From a checkpoint of a small transformer trained on Wikipedia: rotary positions.
Each number is 128 + 24 x the weight over its row's rms, rounded and kept within 0 to 255. Layers, rows and columns count from 0. The size above them is the row's rms in percent of the matrix's.

# layer 4 attention query, 256x256, rms 0.0495, rows 144-170, columns 128-255
size [ 83  75  78  75  78  82  70  82  78  75  81  85  77  76  84  86  76  79  84  71  81  76  78  78  82  85  81]
[[110 122 146  86 124 132 187 164 122 131 145 140 135 113 102 126  92 103 145 133 113 125 147 123 162  94 140 148 122 117 132 120 107 108 204 160 125  97  95 138 155 115 127 113 110 133  53 204 159  96 157 138 134 116 147  99 138 128 130 104 152 125 116 123 126  86 135 148 149 128 155  81 130 134 124 146  92 121 136  53 147  88 113 107 139 159 122 139 116 146 131 138 145 171 151 152 148 114 138 142 129 125 178 100 133 116  94 132 143 107 118  81 122 144  99 132 114 122 128 124 159 100 108 163 102 111 104 141]
 [146 161 124 156 124 113 147  96 120 136 152 139 137 134 131 131 105 116 131 148 169 132 135 108 107 104 180 108 115 124 110 143 120 145 162 151 110 136 150 147 114 127 147 147 121 173 158  87 145 140 110 113 111 139 124 142 146 106 127 185  83 137 153 139 180 115 131 137 151 156 129 145 116 126 117 133 103 109 124 150 111 181  80 157 137 141 130  91 130 139 144 111 170 112 149 109 124 135  95  98 149 110 104 154 143 127 118 138  83  81 158 105 151 147 116 149 138 131 130 150 142 105 105  76 123 126 110 140]
 [142 142 137 107 126 133 115 147 123 149  90 128 107 128 127 171 123 127  93 113 129 131 119 119 111 103 148 105 146 110 108 110 124 169 154  87 116 132 110 171 136 168 120 151  93 121 102 148 119 114 143 117 140 126 160 137 106 153 122 114  70 130 123 152 114 169  74 104 200 124 123 133  94 120  80 143 113 123 160 118 140 158 146 131  86 120 161  80 155 134 108  64  65  93 115 123 113 126 118 164 139 108 134 129  95  89 101 160 145 119 118 128 112 144 142 128 164 153 154 120  83 108 101 176 156 116 110 163]
 [147  94 137 145  96 132  96  96 139 145 154 127 116  94 141 127 128 131 133 126 113  80 139 170 121 121 164 143 149 130 154 147 161 180 121 107  92 136 150 110 141  97 111 128 100 107 114 137 156 143 129 128 148 121 133 117 127 103 117  98 175 134 133 132 120 128 139 132 186  97 131 127 181  82 148 123  98 143 130 125 112 146 120 108 116 141  72 127 160 130 137 132 157  80 170 101 128 114 168 136 105 142 112 130 148 117 111  74 123 121 153 107 105 147 125 141  93 134 157 128 149 155 154 168 137 161 143 109]
 [169 126 119 131 124 123 162 123  71 111 159 148 130 121 152 143 152 149 101 102 167 136  81 126 180 156 156 122 117 161 119 109 141 198  67 101  94 117 138 123 144 113  95 116 168 139 112 148 101 132 162  91 124 114 118 145 100 132  91 114 101 126  99 186 107 114 110  97 158 125 111 140  93 159  96 131 140 141 120 116 127 137 157 118 128  83 153 157 134 107  82 113 157 115 109 145  53 124 112  96 121 105 157 153 116 123 115  97 140 158 139 133 149 147 128 128 158  93 137 114 137 145 125 117 139  98 140 106]
 [121 148 143 109 155 152 121 113 127 155  80 107 122 161 140 109 114  99 101 148 144 144 110 121 162 126  98 144 207 138 151 111 131 213 131 139 133 141  75 124 116 137 111 129 124 155 111 105  73 110 143 142 118 124 127 152 134 120 158 106  97 122 114 140 111 140 116 146 100 185  98 113 140 167 122 147  99  91 156 128 134 155 156 155  61 124 131 134  94 125 105 110 136 134 136 108 150 131 129 113 110 105 134 100 154  98 135 136 105 156 118 139  96 126 145 147 140 135 105 121 125 156 146 105 122  83 136 101]
 [112 138 149 112 157 115  91 100 148 124 123 112 125 135  97 165  98  95 154 150 133 112 134 125 123 168 135 101 128 121 132 179 131 196 129 143 158 110  99 137 142 115 144 136 162 142 157 134 154 150 122 144 166  96 158 139 119 102 137 145 111 149 144 140 143 131  84 153 175 119 156 147 140 119 135 117  89 145 130 130 137 102 141 117 123 139 109 118 122 115  86 122 126 149 138 156 166 137  99  75 152 170 143 158 125 136 135  50 137 108 134  92 112 147 127 127 116 180 110  99 144 167 139 135 141 150  95 128]
 [107 103 121 105  88 142 111 144 148  95 162 120 114  84 139 126 126 170 120 137 135  81 139 117 159 113 100 108 128 125 163 125 131 145 162 150 138 140 125 115 133 111 163 153 128 102 123  96  70 183  90 158 111 127 130 104 148 133 129 137 132 130 145 142 190 145 126 120  87  94 197  97 154 124 159 150 101 103 111  88 115 145 112 105 124 151 108 141 109 138 140 132 170 118 125 118 174 127  75  78 121 127 121 148 165 146  76 118 132 121 123 104 156 163  85 163 142 142 141 146 124 131 164 115 111 156 183 147]
 [139 137 100 128 142  78 157 131 115 103  84 101 162 107 119  95 120 124  98 113 128 128 112 154 142 148 116 140 126 146 105 116 138 195 155 117 134 151 127 145 117 122 100 122 144 168 154 154  88 102 150 155  86  98 136 146 122 120 167 131 147  69 139 117 120 130  71 123 196 136 100 110 125 119 149 159  84 144 114 106 124 124 106 108 142 131 143 109 128 176 119  97 118 162 150 121 140 139 138  91 120 116 146 152 132 123 106 121 125 101 137 138 109 108 126 142 154 126 145 116 115 124 114  72 117 167  95 104]
 [164 127 121 100 147 114 110 134 121 121 136 108 111 130 132 102 165 117 151  97 149 126 154 158 150 174 126 129 131 135 150 116 137 137  79 108 121 154  93 120 130 157 162 143 138 159 129 129  79 107 151  79 133 114 154  74 162 162 157 127 129 134 103 125 111 158 136 126 140 150 143 113 113 114  80 116 111 144 130 170 156  76 134 142 134 120 143 140 127 106 100 141 130 113 157 118 142 147 107 110 141 157 128 117 157 166 144  74 112 127 129 142 202 113 157 140 158 142 123 136 119 191 135 111 125 161 130  78]
 [123 146 107 124 101 117 108 170 106  73  90 138 120  92 106 123  68 132 145 122 133 111 135 169 121 122 161 109  80  84 148  84 162 128 156 168 114 117 145 110  89 148 152 129 188 126 104  74 135 150 104 135 104 142 106 140 144 141  99 144 142  83 146 155 172 117 123  94 137 123 182 129 154  82 112 162 112 130 146  80 129 131 115 102 126 125 156 128  98 108 137 111 145 115 164 122 148  96 125 106 133 129  98 133 119 153 115 173 140 108 149 146 108 131 152 151 126 134 153 156  98 125 130  77 116 163 141 133]
 [130 121 148 125 148 116 209 148 152 101 133 161 143 140 167 167 167 124 135 155 172 108 104 150 180 114 150 148  90 129 142 124 117 104 108 112 150 138 131 124 128 140  81 108 137 158  88 140  92 149 136 114 137 107 116 172  98 136 132 153 137 129 111 120  83 153 106 138 119 115 121 118 132 170 112 166 131 129 122 134 141 114 126 176 130 172 136 105 110 142 132 119 119 150 138 140 138 127 144 148 162 134 151 165 118  89  86 122 116 122 129 103 111 109 133 122 184 122 180 127 129 130 146  84 140 137 109 114]
 [152 148 155 123 129 117 121 127 146 145 161  97 142  83 167 128 157 130 135  91 101 126  94 123 161  91  98 132 119 152 142 153 128  99 122 138 135 104 148 137 127 147 102  93 126 127 108 143 155 102 132 161  91 135 113 142 168 121 139 112  94  99  70 139 129 153 129 117  60 124 121 140 108 130 140 154 161  98 103 130 100 152 150 139 141 108 150 115 143 134 109 129 157 120 123 122 128 141 147 102 118 113 127 176 129 135 104  79 117 111 147 102 124 148 118 156  73 144 138 159 100  99 157 123 137 100 117 122]
 [ 95 152 140 166 190 128  85  86 109 172 128 179 126 150  87 134 159 128 153  93 100 128 130 157 113 132 113 140 146 117  93 148 144 133 111 121 107 160 156 139  87 118 147  96 131 166 144 171 100 136 142 112 123 193  95 102 141  91 128 110 116  99 122 135 135 101 143 108  93 114 106 151 134 109 145 102 139 123 162 150 158 164 146 122 122 156 121 146 122 164  74 120 118 162 132 115 154  87 102 142 131 129 153 113 114 101 169 120 128 137 112 126 114  90 147 118  98 120 143 128 123 160 118 112 138 137 138 133]
 [151 106 128  98 139 139 163 123 134 113 138  88 128  93  81 132 122 150 180 128 171 123 117 108 127 134 136 128 147 109 128 157 110 159 161 136 133  69 141 145 141 143 115 157 163 121 132 126 184 130 104 177 136 113 152 129 104 109  96 140 119 118 125 114 160 140 125 142 158 123 140 138 115 109 137 138 158 118  81 106  94  88 130 108 116 150 103 128 128 116 159 104 126 156 143 136 117  93 104 161 115 106 140 155 140 157 169 134 192 120 118 125 124 168 106 132 128 100  84 139 163 101 139 184 116 151 150 122]
 [130 156 150 151  95 108 129 113 104 170 106 143 164 137 128 104 139 112 119 172 117 127 134 126 133 111 130 140 108  89 124 165 131 178 150 101 133 141 164 138 154 128 153 121 128 168 111 154 140 163  94 102 143 152 134 136 126 121 115 150 149  91 113 144 125  88 138 141 105 115 143 172 102 125 160 142 133 130 127 132 114  93 134 123 163 133 127 131  77 138 129 144 128 117 143 111 127 136 104 151 120 163 141 157 123 156 102  93 115 115 125 128 124 153 145 139 138 133 102 134 190 130 165  86 136 119 123 113]
 [145 144 102 100 141 131 131 166 137  97 103 111 125 142 124 117 130 116 156 101 160 109 122 139 111 112  98 140 111 160 112 122  87 140  99 113 153 145 138 124  98 124 109 131 109 131 154 105 139  85 117 138 137  81 110 142 119 153 138 130 128 119 127 145 158 139  94 150  81 122 174 150  78 137 138 135 111 160 126 120  92 132 145 119 153 137 140 154 121 138 103 129  67 144 163 111 128 158 173 139 126 120 129 128 155 101 145  93 159 136 122 142 136 125 126 148 121 117 110 133 165 116 153 150  95  81 138 171]
 [145 128 119 144 104 144 133 132 102 103 120 131 165 138 157 114 102 131 136 148 146  94 115 196 124 108 111 110 112 147  87 176 113  42 103 107 124 118 120 134 134 165 102 156 143 126 104 119 134 167 120 135 120  99 123 127 102 102 172 122 110 103 117 127 109  98 143 114 132 102 129 102 145 154 136 121 110 120 129  82 110 108 129  83 159 138 118 143 110 112 158 129 122 144 134 128 151 157 126 106 138 163 164 133 148 150 131 134 118 159  55 122 118 147 158 105 137 152  61 126 120 128 133  91 125 132 125 131]
 [ 86 100 165 104 149 106 143 110 122 151 124 122 134 114 147 122  97 118  98 177 138 125 107 118 132 154 106 111 129 124 166 148 119 164  74 123  90 109 120 150 127 140 132 111 135 124 107 144 130 118 161 107 159 125 152 118  73 142 111 116 109  99 138 137 107 134 126 119 104 122  69 150  79 126 135 148 122 157 120 121 122 149 141  99 113 121 129 138 177 152 151 118  92  99 122 144  86 133 116 120 171  98  90 108  82 141 137 133  94 157 146 114 150 106 118  70 149 110 146 115 102 141 143 144 120 101 132  97]
 [130 115 115 125 100 138 117 146 136 161 132 140 159 157 124  98 138 109 138  90 107 179  91 129 182 131 126 152 141  82 126 169 136 103 151 121  65 124 143 137 166 160 142 182 163 125 148 133 136 126  96 147 151 136 152 121 146 113  88 138 122  90 173 144 142 109 124 117 122 101 132 136 125 115 134 140 118  94 143  98 122 142 152 123 131 144 133 138  88 145 122 138 117 119 121 128 117 134 122 131 106 139 145 115 130 156 115 133 153  83 116 153 142 152 138 117 145 185 115 140 158  96  96 132 139 154 138 143]
 [127 165 158 147  91 133 132 118 109 139 104 146 127 118 112  80  78 158 128 165 118  97 142  93 151 122 126 154 142 144 127 141 125 157 172 178 123 101 132  96 118 124  95 120 139 122 107 150 113 134  80 107 121  98  96 124 125 178 126 138 108 122 110 120 146 128 130 143 132 151 181 119 132 114 156 147 172 110 133  91 153 119 125 118 145 169 156 165 130  85 139 123 164 130 137 124 149 132 136 105 148 156 116 109 134 121 121 129  63 137 146 109 155 115  91 151 165 126 140 149 123 165 125 131 145 103 112  80]
 [183 126 148 115 121 132 141 110 103 137 125 158 136 153 106 117  82 122 143 143  81 137 112  68 143 130 148 130 124  94 117 101 142 122 133 117 136  80 101 129 126 130  78 144 178 132 149 127  71 114 120 141 122 148 115 129 111 137  82 124  83 111 128 119 121 110 141 139 147 145 141 158 104 155 142 133 139  82 106 146 141 154 135 111 168 148 154 155 113 117 128 143  99 154 107 166 120 127  86 155 129 149  99 105 124 131 123 109 122 101 149 111 162 154 115 161 135 129  94 164 118 165  82 121  90 122 110 127]
 [144 163 126 137 123 158 139 112 180 127 141 151 170 143 101 164 108 157 120 143 127 133 107 139 116 133 135  95 109 132 135 124  70 181 146 122 106 111 101 169 160 189 106 105  82 130 164 147 149  82 163 121 122 135 143 129 107 126 175 112 112 127 126 108  85 115 129 143 174 141 118 105 114 141  94 100 105 152 133 162 144 154 140  99 112 129 107 134 175  74 120 147 120 132 141 130 121 125 144 142 161 130  82  93 130 147 125 129 109 135 101 117  90 104 140 132 147  84 160 166 145 157 144 175 130 135  99 132]
 [136 163 142  98 128 121 141 166  77 146 124  99 130 138  86 114 166 161 131 150 127 143 140 120 120 134 132 128 150  90 112 118 103 107  86 170 173 142 138 130 143 121 105  89 126 158 121 137  95 155 156 131  97 181 138 108 114 106 134 104 164 196  97 119 113 111 121 141 157 131 114 142 111  90 100  79 121 131 141 148 126 153 108 107 144 111  81 133 115 142 125 122 106 155 124 131 161 166 105 113 161 124 145 139 136 134 122 123 118 103  89 154 148 146  97 159 160 135 149 137 101 145 105 116 163 128 127 135]
 [140 113 125  83 123 105 120 192 164 118 128 152 133 112 136 103 135 122 155 148  93 101 135 129 141 114 111 137 107 112 130 140 145 141 142  70 102 132 155 123 184 140 135 110 186 110 133  76  98 130 117 133 160 147 110  83 135 112 119  72 155 134 149 163 119 114 129 104 136  82 104 187 130 112 136 132 142 113 157 111 144 158 106  96 141 129 109 109 126 152 168 119 115 137 148 159 107 160 115 132 109 118 133 138 130 159 135 116 124 117  78 137 140 122 101 143 159 151 123 110  81 121 116 106 134 127  94 168]
 [113 154 147 100 191 116 129 124 183 156 135 117 142 131 121 215 118 123 150 136 109 147 116 199 142 148 115 135 133 163 120 157 119 137 106 118  83 127 164 121 129 128 106 126 174 172 176 123  92 102 143  92 161 119 168 143 138 126 159  83  81  96 123 127 114 119 149 141 147 138 108 119 114 113 132 118 122 149 101 148 157 122 102 131 128 142 174 146 150  91 129 128 119 170 142 129 116 141 116 118 117 146 155 134 129 129 131 128  95 106 169  65 136 112 127 123 144  94 123 121 119 160 135 134 147 154 134 109]
 [144  92 106 128 109 128 133 148 142 132 143 122 165 129 145 156 105 133 169 109 118 137 136 106 104 153 159 126 143  95 127 139 149 121 121 136 134 134 139 113  79 176 137 133 156  82 155 104 127 131 125 145 149 127 124 115 161 124 159 126  99 141 143 172 152 127 147 125  94 155 122 122  94 138  96  72 131 124 145 134 137  93 138 130 150 114 151 140 116  93 105  78  95 151 184 141  96 141 140 168 123  95  91 138 121 151  85 132 138 108 124 145  91 148  99 129  96 114 161 146 117 130 133 117 141 107 130 146]]
# layer 4 attention key, 256x256, rms 0.0507, rows 144-170, columns 128-255
size [ 74  82  85  78  83  82  77  90  77  82  90  76  73  84  82  76  86  74  75 105  83  93  70  93  80  88  82]
[[129 144  90 113 120 124 102 103  94 120 188 106 136 126  93 158 132 111 179  95 142 156  78 121 127 127 133 134 143 122 158 158 151  83 120 135 111 131 143 116 147 125 159 146 143  99 124 178 155 137 106 123 127  97 129 122 126 137 142 168 104 131 152 111 148  84 115 168 151 134 125 121 158 131  96 140  89  92 104 116  67 135 152 127  81 129 205 135 151 132 125 169 138 117 134  89 116 103 124 149 142 116 114 159 124 125 151 131 140 158 114  90 114 123 148 131 136 114 102 114 152 127 143 160  77 133 143 120]
 [126 135 133 151 140 125 118 151 117 109 113 110  98 160 113 136 136 149 128 157  96 148 142 129 145 153 124 142 127 125 121 172 136 106 135 170 163 159 106  75 119 134 123  92 141 132 144 124 136 131 174 137 104 121 116 154 122 122 118 149 123 105 146 113 135 134 109 137 132 182 137 137 135 109 100 138 133 107 100 124 115 102 154 106 146 133 107 117 121 150 130 171 124  78  92 138 133 132 157 144 112 121 149 152 132  77 131 122 124 154 108 147 100 124 112 145 188 129 103 146 139 152 119  93 145 148 121 124]
 [ 83 150 105 131 131 126 135 125 140 107 104 123 114 128 102 134 168 141 110 112 124 135 128 136 117  91  84  84 131 125 134 137 146 172 101  73 128 140 135 161 141 136 170 162  99 126 130  76 131 133 170 142 130 145 142  98 157 118 151 145 125 144  99 133 105 153 158 110 117 132 114 127 143 117 151 100 160 205 138 134 110 147 117 111 143 110 118  71 169 127 133 119  66 122 178 148  88 121 139 127  93 136 139 116 111 181 167 146 129 120 132 153 112 107 104 153 101 129 117  97 142 125 114 151 142 113 119 141]
 [ 89 145 136 123 115 121 129 108 121 146  98 118 149 163 149 117 133 155 107 181 139 149 128 150  80 113 128 139 108 103 107 144 127  70 113 138 141 120 134 124 107 115 152 137 140 153 142 109 132 145 146 142 129 128 157 130 130 139 103 115  97 134 130 144 117 114 130 143 132 118 112 132  85 137 149  85 116 120 172  95 121 133 126 151 148 130 131 147  86  71 132 153  94 125 144 104 135 113  98 162 165 152 144 116 105 144 140 147 128 153 117 198 149 135 132 162 155 117  87 103 181 145 110 110 134 114 152 112]
 [123 132 147 136 119  74 149 127 165 105 142 143 148 123 116  64 141 124 119 115 165 119 159 124 107 115 103 150 114 106 135 116 184 200 136  89  93 133 117 102 109 128 151 108 104 128  80 126 139 158 123 155 131 120 110 131 127 105 110 190  95 110 144 145 131 139 113 143 168 151 129 156 125 104 119 152 142  91 120 159 108 129  90 139 133  84 143  83 164 159 140 128 153  99 112 109 148 128 125 117 143 100  70 133 125 111 131 145 165 123 121 119 132  91  89 144 119 125 134 163 148 111 139 140 132 119  82 143]
 [125 104 134 139 144 115 141 152  96 111 152 143 130 114 105  88 135 166 140 122 143 144 109 145 112 137 132 115 146  94 174  77  90 205 109  95 127  78 152 100 135 135  91 115 124 120 103 148 103 144 137 137 146 142 101  71 107 109 150 103 161 127 150 107  81 137 147 121 158  95 121 135 134 113 145 103 140 143 115 124 103 107 129 141 169 130 127 137 171 138  96 155 136 117 115 131 159 138 122 129 123  97 110 159  94 137 130  97 157 152 105 135 125  71 111 100  71 146 151  93 169 104 169 136  96 162 160 128]
 [119 185  85 172 123 135 155 165 110 127  91 107 135 155 102 138 120 154 154  98 127 116 107 131 143 171 174 115 126  85  95 150 108 139 142 137 122 125 104 149 136 174  92 134 139 135 102 140 151 125 150 129  95  88 148 139 142 143 144 152 105 112  87 110 118 163 131 100 129 144 122  92 155  97 169  79 146  79 123 149 108 133 157 145  96  81 163 131 111 117 181 139 107 135 111  90 136 120 144 153 165 142 115 166 148 115 124 180 122 116 132 130 143 148 128 154 144 146 110 150 102 161  79 152 145  75 109 153]
 [126 123 132 156 142 119  97 118 118 186 109 135 137 125 109 124 129 135 133 147  94 130 107 105 155  80 171 119 157 146 102  93 131 111 142 192 138  93 136  89 184 105 114 109 125 150 158 101 133 122 115 168 111 122 169 145 128 121 117 139 129 133 116 140  96 119 135 122 120 144  98 150  92 147 121 149 122 121 111 121 124 144 162 125 145 161 107 136 121  92 164 165 128 144 126 102 156 108 136 101 131 170 157 172 117 135 131 153 126 169  95 146 171 148 135 131 153  92 101 144 113 129  72 170 108 129 118 124]
 [147 142 129 139  97 153 139 143 132 137 108 118 112 143 124 126 156 158 110  96 142 153 165 106  95 154 133 120 166  73 167 187 151 213  93 105 132 147 103 179 167 141 161 142 140 105 137  93 103 121  99 170 123 130 104 132 109 162 147 124 148 146  75 133 182 132 138 139 180 120  93 126 131 138 131 113 110 174 122 154 134 137 117 141 112  88 123 135 112 106 110 124 116  86 128 117 108 131 104 145 147 134 141 118 151 130 153 124 141 153 129 156 143 148 136 111 140 127 114 153 137 118 118 166 143 101 132 192]
 [ 90 117 143  80 147 131 123 131 127  91  87 144 143 110  97 122 127 104 127  58 136 123 129 144 162 118 133 106 146 154 150 139 101  89 115 121 134 104  99 123 156  98 150 134 120 110  64 150 172 124 120 109 131 141 102 133 142 111 155 129 126 141 120 138 166  96 135 118 137 106 126 108 100  80 105 133 169 147 124  80 140  92 106 118 202 110 146  93 129 132 117 109 161 115 128 138 134 131 157 122 116 110 165  80 142  85 139 144 135 103 126 116  87 151 120 103 132 168 134 115 151 143 137  64 119 194 149 101]
 [137 158 128 140 138 118 115 120 126 151 129 146 195 104 172 102  91 143 101 150 112 168  99 109 164  85 161 120 164 140 105 142 124  85 125 211 143 120 155 139 159 123 129  99 150 144 122 143 107 162 123 119 114 123 128 165 135 119 120 112 103 143 167 120 140 116 125 131 121 104 139 120 136 147 148  56 115 132 122 156 126 190 119 147 154 167 133 140 100 127 140 135 149 134  45 127 130  95 125 144 146 160 159 150 126 153 124 138 120 133 158  90 115 144 144 158 186 129  82  96 151 159 125 146  85 100 140 133]
 [ 96 128  94 123 125 125 131 114 117  93 127 132 128 159 124 180  79 136  90 124 150 107 175 137 113 110 152 108 150 114  95 136 103  95 112 105  86  79 116 150 125 113 103 123 143 110 166 107 144  90 161 141 140  93 121 145 143 150 154  89  87 102  93  98 137 113 123  91 142 154 144 120 113 123  86 125 127 122 139 140 112 107 154 148 139  67 152 116 130 163 153 153 130  76 129 120 124 108 110 120 137 111 129 126 130 116 167 149 123 131 125 120  90 100 161 114 109 120 125 129 118  83 115 183 113 138 101 152]
 [124  94 116 108 163 122 112 129 168 149 109 140 101 121 123  90 127 114 153 154 158  83 119 105 144  99 110 101 104 132 118 105 124 157 170 145 115 131 121  99 135  84 136 109 153 101 162  93 154 136 141  85 160 178 145 106  99 153 107 150 156 140 160 147 116 126 138  74 111 138 139 156 131 133 137 102 111  73 136 152 167 131 115 144 115 142 145 152 132 117 154 112  80 111 171 154 167 144 142 117 127 113 161 113 105 105 193 108 106 135 130 152 138 139 101 133 169 139 106  99 185 133 156  96 106 148 135 184]
 [153 120 129 100 123 152 129 159 146  99 105  83 131 124 113 113 140 137 106 102 140 129 138 137 115 115 107 134 132 117 143 146 104 207  98 123 117 151 129  99 151 144 138 187 126 145 113  88 137 118 158  85 143 130 156 116 110 176 169 106 133 146  99 107  94 165 143 110  80 133 121  90 156 154  88 105 105 155 138 148 116  95 144 161 111 110 118 102 156 147 115 137  98 107 150 121 129 162 129 102 116 111 152  64 138 163 147 144 128 123 107 144 104 106 120  79 141 166 116 100 158 143 124 153  80 152 133 104]
 [139 117 115 136 108 121 119 170 115 125  93 179 102 134 112 150  82 129 129 127 130 107 145 163 184 151 138 118  89 129 130 104 169 154 115 148 114 125 100 123 149  95 145 101  83 136 131 113 130 181 101 140 113  85 107 147 101 133 116 110 124 123 159 125 128 124 114 179 121 137 148 125 107 108 134 139 110 134 123  84 174 150  93 116 131 166 122 165 100 113 133 171 126 131 105 145 139 129 127 140 112 112 119 127 110 107 143 117 159 102 160 131 152 150 137 125 131 130 120 129 131 148  95 176 124 102 138 140]
 [148 113 114 105  84 135 158 148  93 122 151 165 122 133 120 126 133 132 135 146 127 131 146 160 123  93 160 133 155 158  85 178 170 176  75 147 141 141 114 129  85 143 108 127 147 120 158 124 146 132 118 116 142 102 144 129 130 109 128 122 140 188 125 167 140 128 176 123 119 129 122 105 129 141 157 116 152 156  95 125 128 155  80 119 125  55 131 146 104 110 104 151 139 122  79 116  91 141 122 107 134 128 156 161 143  98 129 128 105 129 144 155 150 148 124 120 145 136 110 111  91 183  79 116 148 142 115 108]
 [114 135 136 152 118 131 118 153  97 150 115 131 142 105 152  74 111 112 118 135 132 141 133 109 143 100 162 125 109 117 148 153  92 155 101 168 127 118 110 103 149 120 110 115 102 119 120 114 103 154  93 149 171 141 129 101 137  96  60 124 111 136 129  65 148 132 124 131 124 124 121 126 141 111 124 158 137 124 124 127 131  91 148  98 157  92  94 156  63 159 152 143 142 105  74 150 149 123 128 136 120 161 138 185  97 144 127 125 155 134 122 103 131 125 124 126 171 130 137 132 116 129  97 170 170 119 163 130]
 [123 125 123 122  93 120 110 125  92 158  74 136 122 127  87 143  92 106 123 111  94 109 150 114 129 159 135 119 127 137 115 102 107 101 164 186 120 128 144 133 105 187 170 126 116 127 129 136 127 146 127 112 144 104 108 135 134 164  99 135 167 133 107 184 163 171 126 142  89 118 146 118 150  99 109 116 103 110 155 132 119 166 146 104 123 153 111  85 117 123 117 133 178 130 142 181 125 152 131 115 124 149 126 151 146 124 121 138 140 134 127 128 131 135 123 142 119 133 177 156 118  94 168 130 132 146 130 116]
 [135 152 123 159 147 115  87 147 144 149  99 125 145 144 115 145 117  92  84 112 126 150 118 131 127 104 119  99 112 192 114 140 136 245 164 176 105  89 110 133 124 142 138 113 134 106 159 166 132  93 144 113 122 181 142 128 102 146 113 122 136 133 107 145 138 138 126 140 158 128 136 144 130 115  91 134 148 125 114 161 119 122 141 111 139 125 120 122 119 124 157 141 146 142 136 120 102 141 124 110  87 109 164 127 135 128 144 136 121 113 129 104 108 165 137 111 100 130 133 135 149 113 127 147 154 128 105 143]
 [142 116 122  90 134 131 122 124 108 146 104 151 179 112 171 150  95 101 185 166 130 105 102 120 125  94 151 118 123 121 110 113 156  90 140 196 163  84 168 102 137 100 105  84 132 100 129  93 150 171  95 116 123 121  99 166 153 123 125 115 113 131 144 146 160 138 128 152 118 153 166 108  86 163  96 120 112 129 100 128 103 117 135  89 131 189 124 146  81 135 146 151 148 132  87 127 142 111 115 134 146 138 133 133 107  95 124 131 121 143 120 109 134 189 100 155 147 124 111 142 169 127 131 107 111 127 158 119]
 [121  88 125 125 120 140 115 142 102 149 132 146 139 144 119 134 134 137 121 125 105  87  84 115 148 126 150 117  92 114 125 128 127  94 130 139 152 101 165  95 147 118  95 143  88 165 132  98 138 167 112 148 104 137 101 165  90 107  95 151 109 120 144 125 145  72 114 147  88 136 137 116 140 138 108 129 128 118  73 112 132 123 143 110 118 147 119 142  83 114 172 165 135 125  96 139 153 115 136 122 128 152 144 111 128 125 121 171 129 109 119 117 158 148 139 138 154 116  82 128 159  94 119 112  99 114 157 154]
 [123 141 119 167 167 106 169 122 163 123 124  93 124 147 123 153 180 141 140 126 126 132 138 142 106 156 166 120 129 136 141 137 163 175 121 105  98 155 116 127 128 181 124 161 101 102  99 125 119 130 123 137 140 188 151 122 154 104 121 137  78 133 151 115 165 164 124 130 135 119 111  89 117 153 157  90 129 165 164  99 147 121 173 107 110 114 100 140 134 142 100 104 130 143 138  95 125 120 113 124 146 152 118 125 124 135 156 154 113 171 134 110  85  97 119 101 105 138 173 113 141 148 149 129 155 155  54 122]
 [117 127 156 128 108  95  99 108 138 113 185 162 153 181 127 153  91 112  98 142 129 108  91 128 156 121 139 152 158 118  84 119 130  79  98 142 161 131 141 101 103  98  98 105 128 115 151 133 194 122 126 163 105 135 114 137 142 115  91 105 121 132 141 126  93 119 132 125 118 125 121 137 148 149 170 153 119 115 162  98 109 146 152 115 166  97 120 146  85 127 160 126 133 134 104  83 134  92 127 146 113 100 150 120 153 148 142 156 141 156 125 165 140 115 114 100 153 138 113 137 180  85  91 111  96 127 103 109]
 [136 136 145 128 147 143 154  80 143 114  96 152 122 141 150  94  90 128 138 125  94 136 122  99 140  95 195 112  98 138 106 147 130  95 131 156 166 125 124 121 134 128 109 142 158 110 105 111 117 118 109 110 104 117 119 129 124 129 137 146 129  53 122  85 141 130 118 111 157 144 146 152 150 123 159 130 124 113 103 116 134 131 121  86 144 169 154 103  76 122 118 145 152 108  75 130 132 127 102 141 154 169 151 129  99  94 124 110 126 134 135 116 178 150 129 172 170 106  86 130 150 127 120 115 123 112 121 120]
 [134  95 106 196 123 125 111  84 142 146 113  78 151 136 115  76 116 139  93 123 141 141 122 105 119 106 102 127 110 118 145 144 142 124 139 123 155 161  90 156  75 151 167 166 127 130 160 104 159  80 128 106 119 129 124 117 150 144 158 153 125 125 147  99 111 132 154 112 156 110  98 106 178 118 140 127 147 137 139 108 129  86 144 181  95 153 146 106 136 145 117 113 130 134 171 130 121 141 138 102 131 149  93  72 129 159 124 155 106 116 123 157 122 155 119  95  94 175 138 108 138  99 116 135 103 133 107 105]
 [139 126 130 120  86 115 109 116 102 146 136 157 162 107 119  92 118 134 123 116 134 126  98  90 156 121 154  96  98 119 130 138 125  84 101 145 122 140 103 117 138 124 156  79 158 148 152 105 171 145 128 181 106 119  84 175 111 121  99 158 117 112 140 113 170 111 105 145  86 180 158  96 115  94 116 138 152 114 153  95 127 149 102 150  96 121 150  95  82 112 171 145 168 128  61 138 134  75 112 107 120 111 129 145 147 115 159 114 111 133 127 162 125 179  93 130  92 155  87 137 125  74 128 118 117 131 131  95]
 [131 131 130  89 107 144 111 105 147 137 120 153 124 153 118 136 145 102 122  98  94 124 108  90 141 100 109 101 120 102 161 141 133 106 125 142  87 138 122  96 109  99 116  89 120  85  80 103 144 159 141 161  87 101  78 183  81 122 109 124 110 142 131 115  82  61 107 132 154 138 149 127 160 109 143 142 153 125 113 134 167 157 108 171 142 112 140 150 107 131  98 153 125 127  96 116 148 116 146 136 148 115  74 157 120 124 130 142 105 156 109 134 127 117 139 128 119 134 107 142 137 102  99 158  96 138 101 124]]